config.yaml
num_hidden_layers: 16
num_key_value_heads: 1
intermediate_size: 256
vocab_size: 512
hidden_act: "swiglu"
norm_place: "pre"
attn_scale: 0.125
parallel_block: false
init_std_down: 0.0
learning_rate: 0.00497
doc_mask: true
train_tokens: 147200000
max_steps: 6122
Each number is 128 + 32 x the weight over its row's rms, rounded and kept within 0 to 255. Layers, rows and columns count from 0. The size above them is the row's rms in percent of the matrix's.

# layer 11 attention output, 64x64, rms 0.166, rows 0-63, columns 0-63
size [ 95 111  85 134 103  80  91  77  85  81  84  81  99 160 100  96  87 105  99  95  94  73 100 154 103 109 119  94  91 131 101  76  75 110  86 100 115 101  90 101  80 107  84  83  92  93 121  91 100 101  83  90  89  99 116 103  80 133 110  78  87 102  97 114]
[[129 136 145  97  84 164  99 141 100 186 128 153 170 171 176 139 105  73 107 132 109 133 152 154 148  88 190 215 108 185 149 114 172 171 106 134 119 136 121  72 171 155 157 102 165 140 114 154 133 131 132 165 118 165 100 134 145 138 159  59 161 126 138 112]
 [123 131 102 146 191  81 147 189 139 106 149 136 132 109 156  66 177 151 122 167 122 156 117 103  52 171  86 195 117  79 140 100 162 143 190 125 130 163  57 155 146 146 176 187 105 135 127 124 136 112 107 150 164 147 100 140 135 117 128 165 130 125 118 120]
 [212 143 106  46 104  62  98 154 105  90 162 192 189 139 136  82 126 131 123 155 102 183  94 121 163 147 150 150 181 147 143 112  94 127 117  95 126 132 115 109 109 121 160 139 169 165 137 120 166  73 137 161 149 130 102 117 128  98  74 157 128 117 130 141]
 [139 133  48 142 125 173 153 131 170  85 105 168 127  88 170 139 109 143 198 129 124 136 101  86 111 152 126 133 112 173 143  98 106  98 170 114  78  98  94 164 133 126 180  76  61 174 122 150 101 119 135  95 128 100  99 116 132  73  89 101 135 178 121  93]
 [135 150 150 131  64 155 173 141 108 178 110  89 137 132 115 134 100  88 115  79 175 166 139 164  91  34 146 139 137 113  66 162 149 141  52 106 155  96 144 161 169 116  72 145 149 110 152 124  99 130  71 105 131 121 145 162 157 124 130 137  99 134  85 137]
 [ 91 117 114 162 103 135 119 128 168  84 141 124 151 153 116 106 140 139 106 150 107 137 140 145  70 118  72 214 145 116 118 109 139 125 117 100  57 168 130 125 177 160 106 101 119  96  64 132 122 169  58 169  97 110  84 130 186 175 119 148 113 152  86 169]
 [113 105 130  64 122 111 149 117 190 116 160 116 148 116  91 143 133 170 110 131 160 132  72  90 166 134 148 103 147 102 136  65 115 174 118  91 104 140 152 132 110  78 140 160 165 125 138 177  64 110 180  71 119 154  89 106  71 122 131 114 156 134 166 202]
 [147 151 141 109 120 108 139 114 144 193 101  39 148 125 161 187 131 127 111  89 143 159 110 154 106  77 123 121 110 103 138 148 144  94 104  96 199  86  98 150 133  86  68 163  74 139  87 143 169  98 112 110  87  95 118 139 155 176 141 114 107  90  79 127]
 [145 126  66 167 155 127 118  74 140  99 130  58 161  87 165 128  82 109 142 127 129 130 145 144 146 128 115 155 174 130  77 148 124  55  99  61 161 151 145 130  97 111 140  86  94 147  96 138 171 156  67 143  86  55 110 120 106 101  91 138 153 129 103 144]
 [154 145 104 130  63 122 168 184 113 109 101 148 142 112 142 139  81 114 161 153 182 173  82 119 165 143 154 116 136 149 127 124 106  91  96  87 159 143 130 108  46 114 138 157 102 179 111 150 142 108 140  31 143  74 136 125  80  79 113 159 138 140 133 103]
 [148 105 146  53  97 136 100 176 188 139 103  88 166 132 121 191 133 125  94 136 150  88 140 179 132 124 155 115 141  81 100 124  63 114  59 155 139  91 117 146 133 100 116 136 127  97 146 109 134 121 149 120 152  52  77 123 115 133 123  83  74 102 113  74]
 [123 110 174 133 118  91 134 153 129 112 111 143 151 134 153  88 162 141 121  60 102 161 102 162 163 122 150 127 106 104 157 190 151 173 120 162 131 104 119 122  51 110  82 194 192 125 147 123 142  82 117 121 131 136 137 143 169 130  80 155 134  46 132 194]
 [115  52 142 107 152 141  93  78 120 110 143 142 114  94 121 129 130 115 145  92 105 128 123 129 141 104  97 131 144 186 147 128  95 135 137 154 118 138 122 151 204 159 148 110  88 153 149 129 104  55 108 108 146 106 166 184 147 127  37 130  76  76  55 122]
 [182 105 201 160 109 129 122  98 159 124 123 138  87 140 162 168 114 121 129 128 135  61 125 180 135 149 163 167 118 145 129 152 147 184 108 196  73 166 144  82 115 148 132 108 154  81 145 142 101 113 119  64  98 105 164 160 112 129  80 115  98 145 148 192]
 [154 114 164 181 144 122 159  83 134 189 140  58  78 151 137  93 156 117 116 136 147 142 127 142  85 107  96 188 153 102 203 186 186 142 164 155 148 131 147 132  80  92 123 172 136 119 130  91 153 113 151 123  51 143 158 104 166 127 140 127 111  99 129 125]
 [147 129 101  96 115  97 101 132 127  92 139 149 195 174 151 117 128 121 185 182 166 107 155 131 105 124 148 172 146 133 114  95  74 154 131  77  84 136 103  71 195 110 170 121 157 130  63 115 150 120 165 112 155 168  53 113 137 115 152 115 177 160 123 108]
 [123  73  90 141  89 104 104 145  67 139 168  88 168 143 176  85  73  57 138 102 104 127 112 104 123  93 116  90 120 210 154 150  88  96 139 108 170 106 132 129 128  98 163 105 115 179  92  86 164 127 177 141 125 161 137 136 158  88  98 158 124 115 131 146]
 [158 108 130 112 164 130 136  88 100 138 196 191 107 110 119 118 155 123  71 182  64  89 171 137  98 143 141 159 151  91 156 136 110  85 128 147 132 119 156  82 161 107 157 163 127 126 106 128 170  97 174 175 141 102 118 113 166 151 114  72 176 131 119  53]
 [110 111 162 122 179  71  87 175 107 151  84 151 115 140  80  71 180 107 114 151  51 111 166 153 118 182 102 114 116 121 101 153 123 142 163 168  94 101 102  95 142 132 138 118 170 150 183 156 139  77 148 165  92  97 161  83 148  84 143 131  97 109 132 122]
 [133 167 146  96 101 110  79 143 159 131 153 118 162 188  99 129 113 152 116 110 153 121 184 174 165 139 156 110  55  79 130 130 159 149 130 141  75 140 118  88 113 156  74 189 191  93 136 146 110 197 106 152 145 103  69 119 149 135 105 128 141  96 163 107]
 [106 128 135  66 129  74 114 159 138 157 189 133  96 135 134  98 120 107 163 143 154 149 107  83 122 152 116 169 168 169 182 119 116 186 167 126 119 175  56 115 201 186 181 166 137 153 111 147  99  78 147 145 139 158 157 120 145 136 153 130 102  98 104 125]
 [141 145 119 152 147 148 164 106 137 161 117 127 148 133 165 122 191 124 123 130 132  89 117 169 111 112 135 156 175 104 112 100 154  90 155  62 123 108 125 194 112  26 123 158  80  97 136 110 119 125 105 141  35 105  46 109 128 140 123 134 148 123 129 164]
 [116 129  92 107 149  94  56  86 157 125 127 120 137 168 147 130 157 119 108  61 160 135 165  93 145 136 100  93 115 153 165  83 152 169 194 113 148 158  93  74  98 158 134 144 171 152 111 114 151 159 131 165 106 199 110  97 121 175 172 118 173 103 137 176]
 [132 162 174 142 170  88  74 137 128 150 115 102  71 171 151 147 112  63 165 165 194  94 170 163 112 161 145 120 113 151 102 187 126 161 110 177 117 134 123  61 143  95 126 116 132 158 122 124 125 139 130 120  88 127 208 121 120 118 120 121  71 151 180 120]
 [135 121  88 130 128  81 148 110 149  80 130 170 161 119 146  88 130 123 167 131  78 104 162 142 167 142 151 117 144 116 130 140  71 107 108  97 115 121 159 142 119  87 118 119 185  78 155 100 163  53 117 168 168 101  72  68 140 117  75 113 202  95  99 151]
 [107 198 159 158 139 147  89 155 158 142 103 134 130 152 127 173 137 166 134  79  62  90 160 174 150 146 151 102  77 121 141 185  94 121 117 143 109  84  97 180 158 125  80 125 117  91 132 122 107 116 125 222 105 121  95 113 178 154 134  95 100  86 134 138]
 [134 123 120 140 164 165 123  71 120  98 131 114 142  71 188 171 156 156 142  88 144 117 125 129 123 104 205 135 138 131 114  87  90 162 103 134 149 133 138 118 107 185 160 182 102 136 161 203  72 113 149  99 141  87 103 158 109  70  95 113 166 109  98 174]
 [131 151 126 153 143 112 141 102 107 183 134 156 100 112  92 112 134 123 173 101 152 107 118 101  58  97  86  48 141 160  65 151 121 171 191 137 161  92 102 140 139 180 134 157 147 115 163  84 106 164 100 108 136 156 170 163 134 135 179 122  63 113 119 164]
 [ 68 122 120 220 157 128 165  84 101  76 110 105  75 107 129 148 127 162 213 163 150 100 103 114  88 134 154 136 138 139 138 122  88 112 123 140 167  98 124 146  93 162 131 122  27 139 128 118  65 117 133 101 156 104 126 155 133 139 125 153 141  93 130 121]
 [157 132  93 156 113 108 131 119 145 143 129  72  87 117 143 118  94 169 192  85 125 136 123  89 120 103  90 130 101 180 185 146 122 129 198 141  86 130 133 128 111 212 166 152  80 140  67 122 119 130 141  70 167 104 158 106 177 102  78 148  99 128 135 113]
 [158 110 116 127 100  91  83  82 134 161 106  88 149 152 135 122 139 127 108  91 143 139 184 141  98  48 162 180 110 156  75 134 154 150 105 136  55  81  82  77 106 190 111  97 146 145 155 139  84 156  94 142  85 114 136 126 178 115  93 110 111 126 155 149]
 [197  72 117 114  76 148  88  80 122 145 165  98 177 150 175  98 126  83  72 114 143  98 140 126 129 120 146 107 171 116 138 116  88 164 131  73 106 129 139 136 120  80 150 124 169 127 124 152 163 155 171 114  67 163 127 121 127  69 153 182 177 170 112 131]
 [114 108 124 175 140 146 146  55 124  92  73  72 136 134 128 124 115 128  78 144 117 118 172 161 123 142 126 148 100  54 106 141 105 131 126 120 129 179 141 152 193 114 120 153  48 121 109 136  81  77  86 118  94  81  98 147 139 102  57 127 119 135  82 127]
 [124 100 166  54 131 125  43 133 101 195 136 105 136 164  86 143 112  88  91  93 165 113 179 117 163 100  97  85  92 167 134 134 134 169 116 114 118 129 110  68 168 126 105 154 153 163 101 160 145 131 153  98 146 157 164 152 137 155 122 158 105  94 140  66]
 [139  95 131 129 124 125 151 173 164 175  82 105  97  92  61 126  91  73  86  69  91 104 136 117 119 142  94 119  88 184 120 143 130 139 142 111 149 151 139 114 135 109 194 116 163 114 158 108 151 102 111  91 150 107 177  81 136 144 203  71 136 185 121 138]
 [129 160 146 147  98  54  87 144 122 142 124  98 179 141 152 113  93 157 164  85 120 157 113 130  85 124 113  95 103 110 109 145 117 194 154  89 104  90  85 140  79 128  92 188  95 139 138 168  93 143 105 120 194 145 141 134 135 112 110 179  69 155 188 155]
 [137 140 118 179 135 107 131 112 170 122  56  74 136 189  91  61  79 113 169 120  71 156 103 131 173 127  92 157 152 142 158 202 146 126 158 117 131 134 140 146 101  98 149  96 149 134 120  52 149 102  96 171 106 153 138  77 148 114 151 149 134  98 122 131]
 [129 118  94 131 159 128 105 102 124 138  90 101  98 141  89  76  96  92 100  89 102 114 182  94 141 138  87 120  86  98 166 122 118 179 192 141 128 155 173  84 175 167 160 179 141 167  78 114 124  81 116 106 172 123 147  94 177  87 107 116 153 151 111  72]
 [111  65 107 165  61 128 121 175 101 107 134  89 177 128 157 118  98 116  78 133 132 171 173 133 110 121 140 153  42  97 135 143 138  87  56  78 139 128 156 124  52  72  88 102 126 121 147 115 172 162  98 127 110 128 127 126 122 129 121 142 156 153 162 135]
 [193 124 112 156 169 110 173 161 172  91 140 166 120 122 123 114  84  94  63 105  93 102 130 118 112 168 129  88  71  97 107 160 142  91 139 104 149 172  88 139 161  48 152 182 162  99 126  84 132 126 105 136 109 150 106 134 139 138 127  95 180 128  74 157]
 [ 90 130 145 144 173 135 145 163 168 100  86 181 102 119  86 116 174 140 114 122 117 139 109 139 126 164 102 143 117  84 159 141 192 174 149 177 177 133 152 126  76 203 114 109 190 105 160 134 157 143  69 135 169 129 129 125 114 194 177 123 157 104 125 159]
 [102 187 147  58 133 147 114 127 117 132 148 136 148  68 187 155 184 194 177 133 169 121 145 141 201 123 177  68 146  94 118 109 106 152 149 140  83 129 164 140 124 137  88 164 113 114 130 176 112 117 171 122 150 123 117 100  73 110 134 157 128 147 173 134]
 [ 90  94 172 142 151  83 153 172 176 134  94 109  77 156  78 113 115  51  69  78 125 109  97 151 126 131 105 135 111 112 138 161 151 194  93 179 152 113 138 141  97 125 109 148 170 128 143 129  89 155 102 125 163  97 154 116 164 192 106 117 109  72 134 152]
 [ 71 150 165 145 159 111 161 163 148 105 125 207  82 133 122 136 146 154 157 136 180 140  82 126 166 148 162 158 154 130 146 175 142 174 115 172 177 109  67  90  62 156 124 153 154 116 150 119 100 129 113 143 133 171 155 149 115 174 158 109  97  78 163 164]
 [116 123 120 163  61 128 140 145 136 144 162  59 146 107 137 105 110  79 103  99 149 135 151 142  62  57 138 126 104  57 122 149  95 148  88 118 146 109 196 145 124  82 105 180 126 106 135 137 112 156 120 104 174 125 147  91 166  92 123 143 119 209 133 102]
 [117 104 155  78 127 137  83  83  97 104 187 179 182 124 140 152 158 145 120 173 137 112 124 144 129 198 182 121 142  85 123  56  96 144 120  92 175 163 137 119 116 136 121 147 126 144 179 188 129 139 163 146 124 110  83 171  66 128 158 139 179 106 132 141]
 [126 113  95 129 186  73 112  84 139 106 129 113  93 112  51 123 173 206 141 147  79 134 153 101  89 156 112 134 154 120 135 123  64 104 160 130 101 115 153  83 125 182 186 180  85 140 144 119 116  90 161 143 139  74 144  98 163 113 130  93 122 156 149 130]
 [176 129 123 100 131 149 106 122  60 211 102 168 150 118 135 127 133 121  81  89  91 136 119  84 133 165  71 119 131 156  94 103 173 148 143  85 137 106  50 171 118 173  96  67 128 142 149 141 148 105  80 137  91 157 157 169  92 114 148 106  93 138 129 146]
 [137 154 102 194 191 134 141  75 168  57  92  65 129 139 148 136 173 156 118 129 141 121 122 150  87 119 125 126 173  29 109 162  95 114 124 159 151 117 145 149 117 127 133 159 137 117  84 138 130 193 154 146 117 109 113 109 142  69 146 131 153 117  73 143]
 [161  89 165  57  92 104  79 140 154 146 179 121 175 144 131 177 115 147 116 101 129 135  94 128  95 172  91  28 106 136 135 110  98 145 131 107 136  90 102 162 145  86 106 139 111 159 128 154 166 134 188  63 140 124 120 167 104 110 124 130  84 138 132 173]
 [103  93 130  95 110 123 130 171 139 118 125  86 167  74 184  83 223 127 171 157 168 191 114 138 111 108 134 109 126 141 124 112 164 121 158 128  96 166 131 158 100 123 146 131 118 126 205 141 140 103 147  95 100 121 150 128  83  79 119 205 111 138  99 169]
 [125  84  98 157 100 102 144 117 114 157 210  89 137 116  98 131  72 118 101 171  91 167 150  99   9 132 108 157 113 118 162 117 121  82  75  58 139 100 125 174 144 119 135 113  83 135 153 149 140 152 115 138 150 120 137 134 157 137 149 132 156 162 127  96]
 [107 119  95 137 156  94  85 123 125 131 133 136 116 137 153 143 145 133 117  70  76 152 128  91  92  81 131 151 133 178 205 127 153 154 145 167 138  61 110  97 105 215 151 108 114 177  99 173 131 149 137 180 151 173 150 134 202 166 145 116 144 110 130 138]
 [160 167 162 166 133 136 101 150 127 153 122 100 132 144  94 174  61 139 132 147  98 157 130 166 133 146 153 219 103 102 160 164 108 180  60 127 198 160 204 126 124 146 101 139 136 125 137  96 147 123  67 154 132 103 146 157 110 175 155 111 114 109 154 139]
 [142 152 164 107 174 139  98  63 138 145 138 145  56 110  57 134 163 156  84 116 101 110 163 142 136 139  86 111 131 112 115 120 182 117 174 174 101 178 154  91 165 181 120 150 104 109 133 123 104 143 103 146 147  95 180 121 144 188 136 108 103 187 119  80]
 [135 188 129  98 204 113 128 148 144 101 128 134 132  87 155  93 121  70 145 156 114 138 139 174 150 116 151 112 131  71 103 184 122 138 115 162 137 131 188 134 234  70 114 141 166 145 118 149 143  88  83 158 119 130 158 116 133  85  96 150 140 119  77 118]
 [164 123 139  98 129 153 154  88 153 157 183 101 134 114 154 144 153 164  49 115 103 127  87 134 142 146 141 115 154  71 131 130 162  85 131 167 112  77  86 218  98 128 105 132  91 131 153 190 114 175 165 153 100  77 136 143 141  98  81 114 101 119 129  88]
 [174 143  93 209 148 104 147 132 130 108 126 135 125 135 164  98 156 138  97 118 103 144 157 142  25 140 125 156  95  69 136 153 147  95 141 119 129  72  89 150  99 102 109 152 120 135 131 136 149 153  92 173  46 116 106 102 201  90 123 117 150 144 108 155]
 [135 120 118 158 183 177 163 141  84 171 106  80 142 140 122 106 169 168  89 134  82 148 145 124 136 109  80 160 124  90 148 132 164  93 124 111  66 102 200 158 131 108  91 150 142 123  73 121 186 152 155 134  66 122  95 111 152  71 106 144 155  80 139 113]
 [132  42 166  98 101 165  81 142 174 126 106 124 140 138  71 131 163 142  92 153 111 142 133 147 106 146 139 159 111 129 182  85 153 141 137 101  51 183 137 131 177 132 150 120  76 102 168 118 101 112 116 131  77 128 107 134 129 172 195 155 148 172  94 111]
 [ 73 109 140 101 108 153 161 137 153 128  97 169 132 136  68 186 106 141 138 153 154 114 138 146 170 117 151 103 126 149  67 101  91 126  91 101 154  90 133 121 191  72 135  92  89 159 154 135  86  61 146  81 119 122  97 124  82 165 133  63 117 153 177 120]
 [142 106 153 106 115 123 100  80 136 152 172 102 158 137 165 104 125  76 145 117 119 128 165 169 151 134 115 153 186 123 193 172 121 127  86  89 117 149 132 153 151  63  94 109 170  91 157 119 199  62 110 169 149 134 135  83 135 129 127 153 172  96  65 100]
 [162 137 142 164 131  99 153 146 157  76 169 186  94 124  78 104  77 168 147 168  83 150  96 137 182 176 143 140 161 131 173 213 131  95  92 150 122 138 159  98  81 116 143  98 188 110 150 138 160  93 126 135  96 148 169  93 140 125 109 137 141 162 149 150]
 [121 113 107 100 141 128 105  95 135 129 174  72 172 151 113  85 133 155 113 182 120 176 114 106 122 179  88 155 158  75 170 108 115 135 127  90 115 145 178 142 122  90 163 143 123 190  91 156 177 152 201 125 129 144 123 108 113  66 132 177 158 157 175  89]]